{"num_hidden_layers": 8, "hidden_size": 384, "num_attention_heads": 3, "num_key_value_heads": 3, "head_dim": 128, "intermediate_size": 1536, "vocab_size": 8192, "hidden_act": "squared_relu", "norm": "layernorm", "norm_place": "pre", "norm_eps": 1e-05, "positions": "rope", "rope_theta": 10000.0, "rope_fraction": 1.0, "qk_norm": true, "attn_scale": 0.138, "bias": "none", "tie_word_embeddings": true, "parallel_block": false, "extras": ["capped logits"], "init": "orth", "init_std_qkv": 0.0646, "init_std_o": 0.0161, "init_std_up": 0.0646, "init_std_down": 0.00807, "init_out_by_depth": true, "optimizer": "adam_variant", "learning_rate": 0.000788, "beta1": 0.9, "weight_decay": 0.16, "lr_head": 0.0086, "max_grad_norm": 1.0, "warmup_steps": 372, "schedule": "wsd", "decay_fraction": 0.893, "decay_shape": "linear", "final_lr_fraction": 0.1, "batch_tokens": [32768, 65536, 131072], "max_seq_len": 1024, "doc_mask": true, "train_tokens": 685800000, "max_steps": 10664, "dataset": "wikipedia_en"}
Each number is 128 + 32 x the weight over its row's rms, rounded and kept within 0 to 255. Layers, rows and columns count from 0. The size above them is the row's rms in percent of the matrix's.

# layer 2 MLP down (transposed), 1536x384, rms 0.0465, rows 802-828, columns 128-255
size [100 104 105  97  98 108 104 105 101 107  93  98 101  89  96 102 104 100  98 100 102 104  94  97 103 110 105]
[[127 139 107 155 147 165  96 149 112 132  60  60 134 111 115 185 177  70  73  76 123 135 117 133 136 188 179 165 162 129 103 131 133 133  98  94 126 152  93 111 197  90 129 146 219 134  94 125 131 131 105 140 129 119 175  82 158 133 118 104 155 145 139 122 128 153 120 120 174 139  79 111 174 103 118 162 135 142 109 163 121 149  93 117 188 186 114 139 116 102 155 124 131 108  82 113 151 119  68  97 116 138  88 141 120 111 144  96 164 132 134 169 140 129 138 150 136 129 175 157 137  74 100 183 157 102 185 116]
 [139 119  97 137 105 136 125 149 107 189 163 157 110 140 118 107 176 111 113 107 133 160 110 105  89 124 173 103 153 111 104 169 182 179  97 159 183 128 167  85 117 108 192 199 114 169 102 197  88  96 164 137  90 201 126  47 136 134 103 110  81 160 133 153 140 135 177  85 136 167  62 128 126 117 161 115 104 116 127 110 126  96 124 161 190 134 144 120 100 124 151 124 117  98  81 124 154 143  93  89 126 128 135 126 154 118 202 123 150 118 155 155 158 150 174 123 113 168 123  95 197 106 121 140 126  89 123  93]
 [ 99  39 125 126 163 175  81 137 129 185 157 135 171 143 113 125 117 132 143 138 178  99 133 138 137  62 143 125 188 170 148 119 139 115 109 161 133  50 156 140  72  82 104 100 121 146  89 138 155  55 141  97 160 174 117 118 140 122 133  86 120 153  94 115  87  96 105 135 149 105 103 125 116 144 140 142 107 119 123 157 126 140 136 107 129 166 134 149  78 139 155 141 123 101 203 105 147 118 112 113 109  89 147 111 149 140 147 154 127 120 111 150 137  83 133 124 102 192  84 137 158 155 106  82 166  95 157 149]
 [155 174  88 152 179 140 181  92 127 149  92 145 113  62 128 102  89 110 135 129 142 140  76 159 112 202  94 158  90 120 138 121 114 152 154  92  96 185 153 168 161 158 147 128 161 100  77 103  65 154 178 142 149  95 178 137 179 127  68 154 107 128 122 111 125 158 179 139 175 151 127 175 163 144  98 107 129 115  99 116 137 152  98 124 115 102 144 158 109 157 122 144 144 107  72 134 162 175 142 144 161  76  84 159 113 106 165 143  45 148  63 158  89 117 132 168  70 148 140 114 218 131 142  95 159  69 137 110]
 [149 111  75 129 187  76  97 137  97 134  86 117 103  72 156 145  89 107 110 156 147 165 160 145 174 124 116  91  74  53 125 178 118 210 130  93 162 116 120 113 127 154  95 132 109 117  68 201 124 112 163 125 159  54 103 129 101 116 141 138 128 161 182 126 136 123 132 133 126 159 163  96 141 106 156 132 179 186 117 150 104 107 125 152  41 150 150 123 170 152 122 124 131 146 104 153  89 130  73 100 147 140 136  96 146  90 131 116 163 158 178 130 125 170 121  51 141 160  93 134  95 139 109 151  54 122 144 142]
 [159  95 172  59 152 119 125 159  88 105 140 141 140 141 129 138  70 122 148 151 121 126 126 139 147 168 130 157 150 153 162 122 108 147 165 168 179 149  68 154 153 147 137 173 133 112  63 146 118 110 152  95 131  64 149 106 106 117 156 144 100 146 132 145  72 172 216 132 124 124 125  77  63 150 105 106 136 151 116 152 160 150 146 166 138  86 161 149 173 149 176 185  80  78 131 148 102 155  64 171 145  99 119 141 157 102  94 139 171 138  96 110 168 118 130 123  96 215 121 147  96 102  80 122  91 151  90 169]
 [123 137 126 196 117 112 181 109 126  65  88 130 116 103 198 130 119  80  76 209 126 112 170 186 138 119 142  71 168  79  97 117 102 118 150 149 162 161 129 117 115 124 156  97  49 128  63  90  84 153 118 121 127 166  89 121 110 129 138 126 141 119 175  81 166 146 142 126 165 131 166 111 129 115 193 161 199 136 137  98 124 167 145 124 168 121 124 123 143 151 134 117 183 136 145 185  92 124 115 138 108 143  78 106 122 141 118  82 164 158 126 161 158  70 102  97 116 114 130 123 111 115 143  92 141 156 139 170]
 [ 99 147 106 120  95  96 100 162  87  94 147 113  46 124  72 166 178 128 168  94 109 133 118  70 139  96 146  97 165 155 134 127  86 122 120 114 148 155 161 102  73 178  73 121 178 132 132 133  93 141  95 125 179  89 134  95 120 122 174 150  56 149  87  96 101 164 177  77 161 110 126 139 138 146 103 112 114 114 139 110 106 156 101 129  85 128 135 166 125 105 115 130 106 150 112 213  99 125  89  88 106 155 225 167 137 125  85 127  71 159  46 126  90  99 118 180 119 112 154  95 112 138 163 152 133 159 112 152]
 [118 100  81 135 136 188 105 110 134 104 118 138 128  65 143 139 154 144  95 172  93 142  44 142 136 102 137  99 122 188 160 144  88 132 164 166 134 105 236 146 130 104 108 152 115 116  71 145 121 133 108  52 130 120 137 182 181 146 151 211  91 144 103 122  89 155 119 156 164  40 104 100 117 104  94 109 133 115 100 144 104 151 162 111 146 180 109 177 135 145 112 155 110 146 146 180 137 121 124 145 189 159 165 125 157 119 130  81 111 136 139 123 128 119 105  99 161 183 139 101  75 150  90 154 101 148  61 142]
 [ 62 115 111 107  96 128 128  89 167 136 162  91 108  64 139 131 133 115  85 190 114  99 156  96 166  93 138 151 155  88 132 149  94  85 123 123  98 104 112 126 178 129  79 229 195 195 126 122 103 129 131  45 181  88 184 120  66 112 152 122 162 122 125 149 105  39 142 140 107 127 159 125 110 116  87 120 105 128 104 179 115  88 147 101  60 140 107  75 124 179 107 131 112 140  90 114  94 102 108 146 130 141  93 148  82 149 123 114 113 116 156 183  45  79 167  97  91 137 127 104 103 138  99 136 116 142 108 154]
 [138 111 122 156 152  95  89 171 129 130 113 144 137 125 139  93 201  72 104 136 173 130 103  53  54  62 176  56 130 108 109  97 148 130 140  95 122 100 142 190 127 103 114  91 163 174 116 133 154 172 148 153 136 110 176 176 172 106 138  89  95  89 126 175 125 160 184  87 161  91 129  85  93 122 115  94 109 175 173 112 144  85 117 107 120 123 138 133 112 118  97 120 138 135 130  97 110 119  43 100 121  60 122 210 112 133 130 120 167 119 153  78 100 128 133 115 213 133 112  75 141 101 154 132  99 126 153 170]
 [106 100 154 124 140 125 189 163 143  83 135 165 102 125 109  72  55 130 114 139 100 144 148 132 163 157  84 120 148  44 146  80 111 132 190 137 119 144 152 152  86 114 166 145 137 190 102 142 134 105 132 135  82 149 105 167 137 143 117 142 140 135 131  84 163 123 151  61 110 104  93 114 114 158 129 130 176  75 127 104 118 106 213  95  87 132 115 130 126 150 181 134 134 130 132 123 125 147 169 146 132 153  96  49 104 107 166  85 109 162 137 125 155 109 194 151 164 107 112 128 125 139 151 188 156 108 100 124]
 [195 150 134 144 160 112 112 179 136 155  87 156 157 177  99 122 165 112 123 131 125 178 127  45 121 164 130  91  77 131 203  85  88 147 173 104 127 114 179  96 166  96 126 106  85 148 115 104 155 134 112 114  71 161 128 141 125  87 138 152  61 130  82  85 150 156 115  55  89  87 148 132 150 145 117  92 125 161 119 121 125 162 146 124 151 112 119 119 145 104 135 137 174 144 102 168  99  95 153  97 160 193 155 154 114 127 154 141 120 176 139 150 181  97 188 138 129 206 140  95 136  99 110 172 135  94 173  95]
 [114 139 132 116  92  58  40 138 112 160 109  99 134 196 106  95 174 130  97 149 166 170  86 142  73 110 146 138 100 153 151 150 146 123 105  95 152 169 117  84  71 123 150  63  70 111 124  84 135 114 119  67 145 176 142 151 173 147 114  88 106 137  89 137 139 118 110 139 177  84  72 127 172 160 105 140 108 154 148 153 172 111 136  91  86 156 129 118 200 175 105 113 151 128  94 122 116  73 144 162 142 121 129  34 154 123  61 165  94 121 126 110  94  67 163 116 104 138 165 129 162 120 150 126 108 119 116 134]
 [138 166 126 178 103 153 143 192  88 158 130 125 178 156 120 135 135 105 162 199  86  76 120  65 105 139 125 119 122 105 167 140 159 155 187  98  83 140 154 123 122 163 120 120  87 108 118 162  85  99 117 150 125 161 127 216 129 113 105 174 151 167 151 168 169 130 132 135 121 180 161 165  95 127 157 154 186 123  69 127  84 151 180  75   0 105 120 147 109 133 144 115 138 140 107 147 149  83 122 144 133 118 172  73 119 154 159  86 111 174  99 109 130 125 140 159 164 109  96 150 123 120 161 156 121 128 143  72]
 [107  97 145  95  82 112 159 134 114 128  73 146 171 110 144 118 150 129 137 145 174 144 114 102  88  93 115 125 137 142  83  95 163  95 164 142 162  97 188 136 118 111 160 107 194  99 114 129 132 132 106 174 175 113 134 152 133 155 126 165 138 114 140 209 153  66  70 125 135  99 182 119 115 124 114 101 105 140 167 108  64 107 140 142 108  39  84 114 191 132 113 118 157 119 139  89 135  87 117  85 191 106 117 148 119 129 129 144 162  69  70 145  74 146 160  95 159  91 154 118 157 122 107 150 141 125 107 160]
 [111 115 163 104 117 174 102  92 105 109 126 113 119 102 118 168 156 176 133 121 165 105 130 149 166  64  88 126  58 161 114 139 159  28 101 132 124 182 110 123 107  97 163  94 104 165 152 131 112 186 116 101 210 124 140  62 151 145 136 116 129 106  93 169 101 145 118  63 104 143 130 113 109 159 117 151 113 159 143 147 134  78 175 169 181 172 128  86  96  91  84 163 170 177 103 159 134 147  79 176 119  93 114 158 113 132 139 127 125 126 124  92 123 107  57  68 119 157  57 131 118  86 165 147 131 105 139  90]
 [ 56  50 144 114 155 110 147 160  91  98 127  96 130  59 165 130  93 116 164 134 123  92 154 116  57 155 119 169  71 104 124  98 172 165 124 149  99 158 167 108  86  62 108 136 128 143 162 151 103 128  72 132 108 130 156 156 100 161 151 177 117 172 124  88 129 104  98 198 134 151 155  81 115 162  73 156 153 119 103 118 140 172 162 154  99 101 107 164  49 103 162 140 171 130 133 154 107 127  81  83 115 181 117 126 137 157  99 117 107 159  92 145 125  85 159 112 148  86 131 131 114 121 165 188 123  97 126 142]
 [146 137  92 147  98  97 107 173  92 149  94 141 134  92 112 134  91  77 129 205 185 115 117 133 140 129 174  89 159 138  95 153 123 156  85 144  74 110 108  74 153 176 173 109 157 110 167 150 138  99 113 178 125 131 183 135 113 124  95 131  59 166 142 127 176 112 135 180 119 115 145 124 108 171 135 122 129  77 114 154  95 182 136 152  80 132  94 108  62 203  85 128 185  97 122 116 141 133 120 112 104 112 127  67 154 123 104 141 100 128 143 161 139 145 163 132 102  83 111 151 101 136 132 128 167 138 128 162]
 [117 144  96 155  61 105 135 106 187 144 130 120 190  91 144 101 138 107 197 120 135 107 143 127 127  86 141 149 144 112 147 117  93 127 101 136 104 159 147 117 161 113 155 109 135 150 137  66 122 100 118 187 191 158 206 110 118 124  81 125  67 140 101 151 125 122  93 115 188 122 134 136 162  67  79 171  82 152 145 138 157 123 136 126 148 170 136 130 106  90 102  99 132 209 122 107 105 106 126 141 165 129  61 160 150 150 143  97  98  79 104 137 152 156 170 122 109  96 153 158 224 109  96 177 134 123 112  76]
 [109 133 133 115  44 158 111 138 161 149 177 125 121 111 160 142  89  77 152 135 181 150 113 158 155 166 129 142 179 104 202 148 118  31  99  65 113  71 156 116 169 146  94 121 127 146 125 147  69 129 140  90 193  77 176 140 166  88 108 154  99 159  99 130 150 115  53 132  65 117 189   0 155 119  91 200  95  94 118 157 156 102  97 151 100  91 107 115 110 110 128 152 109 126 153 119 151  78  82  65 138 206 145 118  94 106 110 102 112 112 136 134  99 157 125 104 106 127 164 143 122 130 130 105  93 109 151  76]
 [144 155 166 111 145 175 152 142 136 114  74 138 126 244 109 159 118 117 137  66 118 196 123 152  84 133 134 119 126  88 122 149 128 129 126 167 176  90 142  60 172  91 208 116 116 190 150  63 104 130 140 148 110 167 157 171 129 174  58 111 139 148 152 153  96 163 156 147 142 166 136 158 135 137 178 190 109 132  99 224  87  96  90 186  93 157 169 128  99 145 133 115  86  93 150 129 159 155  92 139 108 121 152  92 153 121 125 136 133  56 106 124 170 143 133 150  89  90  77 158  44 154 140 149 155 146 122 136]
 [ 85  96 120 152 108 134 120 124 128 169 115 111 159 113 140 181 141 128 166 149 162 116 130  83 139 160 125 109 102 111  92 132 124 115 135  46 123 126 167 149 162 111 128 136 125 121  60 172 105 127 120 140  80 139 112 128 138 139  72 155  28 189 123 180  66 123 149 144 119 141 158 139 107  70 106 181 144 131 153 109 119  88 127 104 181 164 140  80 164 147 114 155 127 171  99  94 180 133 103 160  91 115  85 115 160 129 101  53  68 111 129  98 110 158 100 152  80 117 151 168 157 118 137 153 162 130 149 107]
 [165 158 119 143 103 138 108 133 139  86 125 142  97  27 121 142 162 131  88 183 177 144 111 127 111 176 106 128 148 111 145 118 160  84 173 107 143 134  99 110 170  84 166 185 129 100 101 115 130 119 144  36 154 116 126  58 175 146  99 194 126 168 117 148 177  78 137 199  86 191 137 139 173 127  76 119 130 109  73 166  78 107 127 135 142 115 120 114 151 115 149 214  84 138 144  67 163 158 185  47 100 143 126 120 107 181 133 141 122  97 107 132 137  64 116  89 107 116 147  81 127 134 157 129 120 170 148 111]
 [128 165 160 121 108 180 166 121 106 160 145 135 137 111 106  78 186 174 174  99 160 116 118 130 107 118 154 104 112  95 121 100  96  96  91  96 130 144 117 104 130 104  74 141  97 106 158 157  92 131 144 113  94 176 109  75 154 132  91 103 166 118 146 125 104 141 136 148 113 164  90 142 119  93 176 125 105  97 141 116 164 152 128  95 179 101 143 119 143 118 137  89 146 113 121 205 130 106 112 165 172 102 113 142 133 132 153 122 201 137 134 128  77 160 137 106 125 117 155  97 107 106 106 107 122  41 166 182]
 [ 97 164 141 156 124 158 152 110 142 126 106 170  96 153 105 102 151 120 118  97 158 121 120 130 138 157 167 121 116 173 120 130 153  69 156 140  74 145 132 116 128 161  99 130 141 121 155 100 148 142 167 134 149 155 134 183 119 200 123 143 153  94 145 149  44 110 164 197 131 162 128 160 118 122 147 146 102 129 141 106 147 113 126 122 147  96 113 104 130  84 145  94 150 136 161 111  63 108  89 121 149 145  89 113  98 133 153 147 111 127 124 144 156 144 131 130 113 133 103 112 110 126 119 119 140  96 107  82]
 [160 171 164 144 198 100  66 134 148 159 133 180 123 124 101 151 112 129  73  80 175 115 116 149 100 207 110  93 139 155 115  90 191  77 172 140 132  74  80 100 154 132 184 127 147 150  84 187 124  80 116 130 194 163 139 124 149 140  82 126 105 135 164 153 125 115 114 197 135 102  97 136 107 145 120 129 122 149  76 150 124 154  85 152 128 127 186  65 135  76  75 133  88 113  87 138 149  89 179  64 139 101 131  95 164 109 144 119 152 130 143 112 162 114 157 127 101 128 116 117 105  78 114 150 148 110 124 111]]
# layer 2 MLP up, 1536x384, rms 0.0649, rows 803-829, columns 128-255
size [104 108 101  97 112  97 106 101 110  96  98 100  88  98 103 105 101  92 104 104 105  90  98 106 112 108  99]
[[124 109 145 135 128 147 167 159 176 162  73 185 195 138 112  70 160  99 113 136 135 106 159 134  87 135 103 191 184 125 142 138 149 137 137  98 166 114 148 141  94 101 126 163 126 158 124 118  81 145 125 159 132 171 118  88 142 140 148 160 145  77 101 136 168  26  96 101 128  92 118 116 157  97 108  78  76  92 147 136 123 135 173  70 148 202 146 138  72  79  42 144 166  94 117 115 120 144 121 137 102 146  52 133 131 136 120 114 115 169 132 119 148 155 142 150 119 110 135 146 119 156 153 148 114 157 166  95]
 [111  96 109  89 110 186 103 191 110  69 145 111 127 133  87  98 138 162 105 102 158  82  96 104 206 153 174 122 169 106 152 107 134 124 122 204  89  61  98 159 200 119  72 132  37 120 113 173 155 202 100 135 110 156 134  61 130 124 155 143 103 118 122  95 158 136  61 145 153  79 184 141 113  99 142 129 149 153  84 107 173 143 139 104 204 159 172 169  96 139 133 121 120  68 155 125 113 155 154 141  97 115 124 124 154 163 134  84 125  97 119 184  97 181 111 132 143 154 101 176  93  72 135  94  46 117 110 136]
 [ 88 113 128 165  84  83 105  99 143 148 133 123 119 116 146  88  54  68 138 141  74 111 144 120 146 153 123 184 118 125 150  64 118 108 163 174 175 165 165  89 111 147 111 132 117 138  85 192 106 206 135 143 135 125 135 101 146  84 119 139 149 136 119 157 119  82 146 102 131 101 146 138 168 120  74 137 171  54 119 146 184 122 114 141  97 129  69  82 138  99 138 127 153  60 140 119 119 100 163 127 116 109 110 113 155 166 112 193 166 111 129 179 122 150 145  88 117  96 156 186 123 109 136 113  76 139 127 129]
 [ 72  66 186 118 163 122 116 142 145  91 112 149 148 116  90 136 126 114 101 133 103 123  45 139 128  95 106 215 103  98  73 142 123  97 107 139 128  92 140  67 178  99  42 159  82 118 228 105 192 142 149 193 148 138 137 115 150 134 168 149 141 154 187 142 178 151  76 154 119  98 102  88 151 152 130 115  90  95  57 146 148 161 180 157 148 110  64 108  61 118 154 108 131 131  81 125 127 195 130 128  63 133 147  94 136 155 149  69  93 192 114 137 138 116 141 203 128  76 149 117 169 144  95 126 133 157 131  87]
 [157 146  94  66 111 106  75 110 101 114 160 123 142 110  80 124 144 146 128 110 117 145  81 157  95 127 154 134 157  93 116 133 224 119 139 245 176  63 110 106  96  80 155 192 121  91 108 169 160 107 142 151  94 123  89  65 132 100 167 171  72  59 105  75 143 151 102  55  97  98 104 103 112 107 138  77  86 142 116 180 142 157  98 128  95 147 109 108 130 123 157  62  90  94 142 128 118 153 139  99 115 127 109 120 180 105 150  80 157 117 166 152 128 123 112 160 141 107  98  79 138 160 156 117 107  83 121 174]
 [ 99 125 177 146 131  77 109 125 119 119 123 146 141 116 183  96 176  89 125 113 155 127 116 169 130 134 121  79 157 108 130 114 156 133  96 119  85  89 130  64 149 133  93 116  92 121 129 171 136 117 134 171 143 146 174 119 110 132  93 122  68 162 116 123 135 190 146 176 133  81 113  64 130 184  90 102 137 114  94 141  69 126 174 111  81 156 106 133 119 143 125  90 165 122 107 190 163  85 142 200 184 150 175 165  98 127 132  99 129 157 120 145 198 110 140 237 163 119 153  96 123 130 140 126  73 129 120 155]
 [147 159 123 137 109 110 157 126 145 137 118 127 156 150 125 145 152 138 178 102  90 166 149 156 149 139 132  98 148 141 105 178 160 147 156 114 158 129 158 134  87 123  89 113 161 173 184 141 169 157 145 124 126 134  81  78 132 231 136 126 202 132 156 132  72 131  53 158  44 140  92  78  97 129 182 109 117  98 206  68 160 121 154  60 104 106 110 189 115 140 122  84  79 140  97 165  91 126 112 135  78 144 145 107 178 130 137 149 128 170  92  86 122 133 106 173 161  72 144 177 106 119 126 108 123 208 225 140]
 [ 75 206 135  92 143  64 124 153 124 143  33 104 159 136 119  71 153 142 194 124 134 190 147 144 132 101 137 166 124 132 102 118 172 162 139 104 102  89 122 132 140 149 155 104 145  69 142  95  67 144 132 135 114 166 126  94 102 186  93  82 164 100 112 140 138  85  92 172 102  94 104 132 155 159 137  75 154 149 148 195 149 108 121 105 139 153 146  88 144 105  82 117 161 135 157 135  95 168 141  85 114 116 161 186 249 110 166 118 153 118 112 178 110 144 103 136 109 109 108 142 154 104 125 109 121 138 146 181]
 [110  81 143 203 148 148 100 171 122 137 100 151 141  91 128  96 111 115 120 144 185 115  99 172  76 124 100 135 129 131 163 115 126 175 172 104 174 128 122 127 113 139 149 144  68 124  86 172 110  71 140 120 133 177 180 130  95 126 127 158 146 117 100 122 172  97 113  99 135  69 159  84 160 135  74 132  94  91 137 123 118 127 148 169 141 157 122 138 132 158  73 130 204  88  94 139 137 104 136 156 149 147 113 146 133 129 139 123 125  95 143 111 145 152  99 140 124 110 156 157  73 121 108 146 100 178 173 131]
 [152 106 111  91 141 243 128 141 145 114 136 222 169 147  69 135  68 170 120 161 114 172 101 190 169 107  88 189 155 116 117 122 137 119 122 143  99 109 157 195 221 159 158 143  95 130 128 119  68 104 153 116 108 158 149 134 115 124 106 135 137 134 113 102 127 138  82 149 133 123 186 113 156 165 102 112 145 123 104  91 128 186  70 117 105 114 105 165 168 128 167 137 133 101  97  37 104  94 125 113 123 142 162  88 147 156 122 177 105 130 100 143 132 189  86 144 149 141 128 172 199 119  79 103 118 131 115 112]
 [118 154 150  89 128  89 138 143 141  77 118  93 118 122 128 122 134 104 101  92 115 172 145 163 107 130 111 142 202 122  78  68 109 104 208  84 174 155 150  74  69 158 239 215 163 184 213 188 100 170 194 136 134  75 124 137 153 164  91 194 131 164 115 110 159 126 159 126 147  78  81 146  79  89 152 126 166 107 134 173 157 144 101 151 143 107 141 117  51 131  89 112 141 116  94 114  89 165 133 120 121 113 157 138 135 123 103 128 179 135 105 149 111 118  85 123 105  81 152 177 115 120  99 133 148 142 145  93]
 [115 119 112 123 155  68 129 186 154 116 114  99 144 123  88 109 115  86  91 137 167 172  80 105  59 111  98 155 193 173 122 113 118 139 171 126 146 119 112 105 199 115 125 142 104 133 128 100 137  93 139 145 175 107 128 108  53 113 121  78 127  87 140 175  75 128  82 147 145 112  86 165  84 129 135 118 113 146 131 135 168 171 146 131 236 100  75 115 153 112 164 108 155 133 142 116 103 141 201  75 129 141  98 137  73 116 100  89 152 134 115 133 158  93 139 165 155 110 179 125 139 122  91 156 137 102 134 114]
 [194 121 164 130  51  88 100 153 152 182  56 125 121 120  78 131  97 116 132 117 165 132  99 113 141 127 102 134 168 198  96 120 127  78  99 115 121 129  78 120 122 147 173 192  62 130 173 112 131  91 192 221 131 119 188 123 148 151 158 118 130 121  90 112 127 131 106 191 186 155 141 164 115 118 116 147 134  53 162 166 168 153 142 119 140 130 174 119  52 126 176  87 134 105 163 112 152 172 102 154 138 154 174 161 109 103 123 117 136 170 169  96 111 136  80 120 108 113 134 157  88 135  88 161 108 119 130 117]
 [103 127 119 158  74 138 119 188 140 132  75 123 157 140 122  99 214 189 152  98  91 156 129 176 146 150 143  90 117 139  57 114 110 130 143  99  39 104 135 140 131 139  56 104 120 114 110 209 130 128 181 139 104 154 135 119  66  48  76  94 107 106  97  87 207 141 141 117 125 120 105 116 130 144 104 184 196 115 197 109 140 123 132 151  94 191 139 160 130 144 126  83 116 100  99 132  98 115 136 149 134 153 189 150 155 132 132 102 176 103 143 108 159 125 114 127 135 124 141 152 118 131 193  86  81 141 158 140]
 [158 150  76  34 169 203 146 151 150 149 113 173 173 106 138 113 124 129 126  82 111 142  97 178 120 142 112 193  94 126 174 164  68 109 148 150 131 180  85 155 149 135 127  84 113 212 114 168 117 134 140  94 148 168 165  88  93 204 139  97 138 112  82 115  94 191 136  51  87 158 163 100 144 142 123 168 140  98  91  71  93 189 151 187 124 162 122 115 144  65  91 111 178  85 148 121 124 132 146 113 114  98 105 211  99 140 128 159 138 163 110 149 163 133 131 143 119  68 140 175 144 111 161 112  59  79 148 166]
 [119  82 144 198 100 146 152 113 141  67 150 138 141 114 144  85 125 141  68 106 132 162 153 168 140 148 130 161 122  98  55 166 131  98 122 101 105 133 160 125 112 163 137  75  95 138 126 117  45 140 123 151 122 153 132 128 137 147  95 172 141  96 125  79 116 123 114 136 167 159 169  71 141 174 144 121  74 115 165 111 140 120 105 169  73 166 119 160 184 158 184 141  96 132 147 152 128  70 185 156  92 104 135  97 130 174 140 146  97 140  83 117 124 186 105 130 150 132 132 186 171  98 155 137 108 156 138  41]
 [104 176 144 141 142 137 135 114 131 163  71 120 122 112 113 127 107 108  84 113 116 155 117 117 161 142 100 102 106 152 131 117 151  88  46  91  97  76 160 134 138  69 125 156 174 112 167 127  75 218 146 122 115 180 131 143  95 149 148 148 118 133  86 155 223 126  94 172 118 163 125 157 173  87 178 227 148  96 185  93 182 191 151 114 132 126  66 145 181 141 176 141  94 169 121  78 111 107 151 178 138 153 111 154  89 125 181  79 175 167  75 148 122 125 128 134 185 193  80 120 116 171 147 115 128 140 109 111]
 [141 135 123 112 122 170 161 109 112 115  96 124 136 128  58 154 113 204 134 131 179 114 114 103 116 140  82 162 198 113 162 111 148 143  90  96 120 144 156 164 139  92 142  78 104 117 168  78 139 124 119 143 152 154 163 148 170 142 162  77 141 196 120 121 102 113  96 154 144 110 104 118 154  98 152 145 113  80 114 119 139  98 185 101 128 113  55 105 154 121 173 163 164 150 140 189 202 104 149 124 168  83 101 138 130 102 121 136 150 161 149  90 124  80 122 178 106  60  87 104 159 137 152 141 133 165 156 102]
 [144 167 184  93 121 179  59 134 107 103 175 126 111 137 120 131 129 135 137  93 133 119 141 139 100 131 112 121 117 146 201  73 108  81  73  99 152 128  90  53 106 151 181 118  93  98 103 123 138  98 146 161 109 167 195 111 124 116 149 122 120  95  95 121 190 159 113 107 176 140  76 159 120 111 127 139 135 126 188 119 149 113 148 127 193  98 210 123  76 128 137 107 138  67  92 112 118 134 145 128 148 141 136 124 101 156 164  99 130 146 120 131 136 179 129 190 125 118 143 114 108  53 172 128 157 134  93 106]
 [135 159 106 118 148  70 155 112 134 173 148 104 152 125 154 131 130 102 123 108 114 120 149  97 113 117  27  94 133 169 113 139 137 125  75 142 189  60  89 146 188 118 126 115 162 107 195 128 134 104 136 125  88 128  66 104 156 133 138 103  73 134  89 112 149  86 122 140 100 141  98 115 122  93 140  67 166 180 182  78 178 110 101 160  97  92 137 158 130 125 213 123 102 124 135 110 159  91 164  98 100  73 114 196 165  94 123 136 108 114 121  85 122  93 129 140 150  86 167 121 103 196 172 110 102 119 160 148]
 [137 129 129 173  77  99 119 100 157  98 111 137 131 162  70 100 113 108 151 109 123 151  96 123 154 156  50 126 133 127 174 185  64 144 134 128  85 154 142 213 146 120 125 122 145 136 134 129 148  95 152 131 116 143  66  98 101 184  98 131 120 112 113 138 172 117 125 125 104 130 129 128  98 136 139 134  87  85 138 157 155 159 134 137 174  69 140 115 165 110  85 127 151 157 136 139 142 130 139 134 158 110 100 109 102 127 151  90 115 115  67 106  95 163  85 142 162 128  78 105 147  70 137 205 137  97 169 111]
 [132  88 139 108 137 170 109 136 149 153 126 141 173 135 156 147 133 129 116 129 107 115 189 148 161  90 125  82 126 160  97 138 103 139 131  91 124 161 151 111 163 166  84 164 115 122 127  95 150 109 140 171  82 118  82  97 137 170 165 184 107 131 113  93   0  94  97 144 178 161 102 184 127 174 137 109 157 120 117 138 148  54  89 136 108 109 178 132 132 126 138 123 176 143 163  88 122 114 110 129  96 126  70 125 118 125 104  84 127 121 109 158 112 138 133 148 161 142 121 151 175 140 160 193 121 100 134 101]
 [146  72  94 132  97 168 109 102 143 100 131 113 125 152 139 135 181 182 144 204 117 101 153 130 168 162 117 127  93 121 115  79 182 141 173  97 167 160 104 123 104 174  61 138 121 142 149 167 163 138 147 129 128 130 154 127 157 128  97 111 116 120 174  80 183 155 135 147  99 112 143  88 113 156 106  88 173  99 166 120 178 151  98 104 114  98 196 145 209 124 159 117 136 156 141  88  95  85 117 199 113 152 124 123 116 162  94 193 199  63 120 175 154 129 109 174 162 168 178 139 105 107 170 160 115 141 164 171]
 [118 123 155 133  87  67 126 113  96 112 141 106 111 158 106  89  73 142 141 103 129 152 136 177 114 115 167 163 138 103 158 127 102 146 145 131 168 125 120 114 109 137  86 127  97 128 130 133  64  86 173 147 118 140 181 134 120 176 106 138 124  88 141 121 206 141 131 167  69 150 148  78 138 163 180 161 115 138 135 175  63 143  91 123 147 134 105 127 142 128 144 113  90  75  66 137 122  71 121 185 147 168 129 113 104 122 163 127  95 152 165 139  58 119 106 160 143 129 117 145  94 105 119  72 118 145 172 158]
 [ 89 157 115 139 149 132  94  91 180 182 137 114 126 126 109 100 164 181 147 115 169 133 122 135  91 185 125 142 142 104  89 107 130 107 187 151  96 122  99 147  72 105 226 140 102 138 114 129 129 125 123 161  89 120 128 126 134 190 110 136 130  79 115 123 157  65 109 163  49 143 105 180 150 113 137  95  73 151  76 130  98 159 110 131 121 178 168 169 125 130  94 122 119 113 132 143  83  92 114  84  88 124  98 125 157 132 100  99  88 138  94 131 154 187  82 119 180 105 131 153 142 165 115 178 152  97 148 173]
 [142 132 124 149 183 101 125  92 147 110 179 119 129 160  89 133 121 181 179 117 118 104 163 135 144 134 116 103 111 125  93 129 157  95  70 166 175  95 145 100 131 158 150 185 169 166 174 122 121 143 128 125  79 161 127 168 222 104 159  65  84 151 152 112  59 194 102 106  51 121 133 107  92  51 126 158 110 155 141 158 140 130 115 144  94 141 132 159 140 111 137 102 158  99 134  78 103 185 176 104  85 100 108 170 142  87 194 141 104 147 165 124 138 156 129 141 107  80 182 172 126 180 154  85 127 176 150 118]
 [118 146 172 165  85 156 105 113 118 137 229 147 172 177  92 126  73 184 142 126 141 160 148 121 104 179 158 121 165  83 121  87 116  91 140 137 207 100 111 141 123 178 121 178  56 154 126 162 168 135 147 170  86 113 140 104 163 136 107 190 154 165 117 127 139 173  91 209  95 160 142 107 124 137 127 164 200 132 117 150 104 174 135  66 131 142 161 145 130 154 132 137 153 127 121  76 140 122 164 124 132  86 174  67 200  81 165 152 145 103 104 132  94  96 108 184 140  91 170 130 115 148 139 103 145 114 100 121]]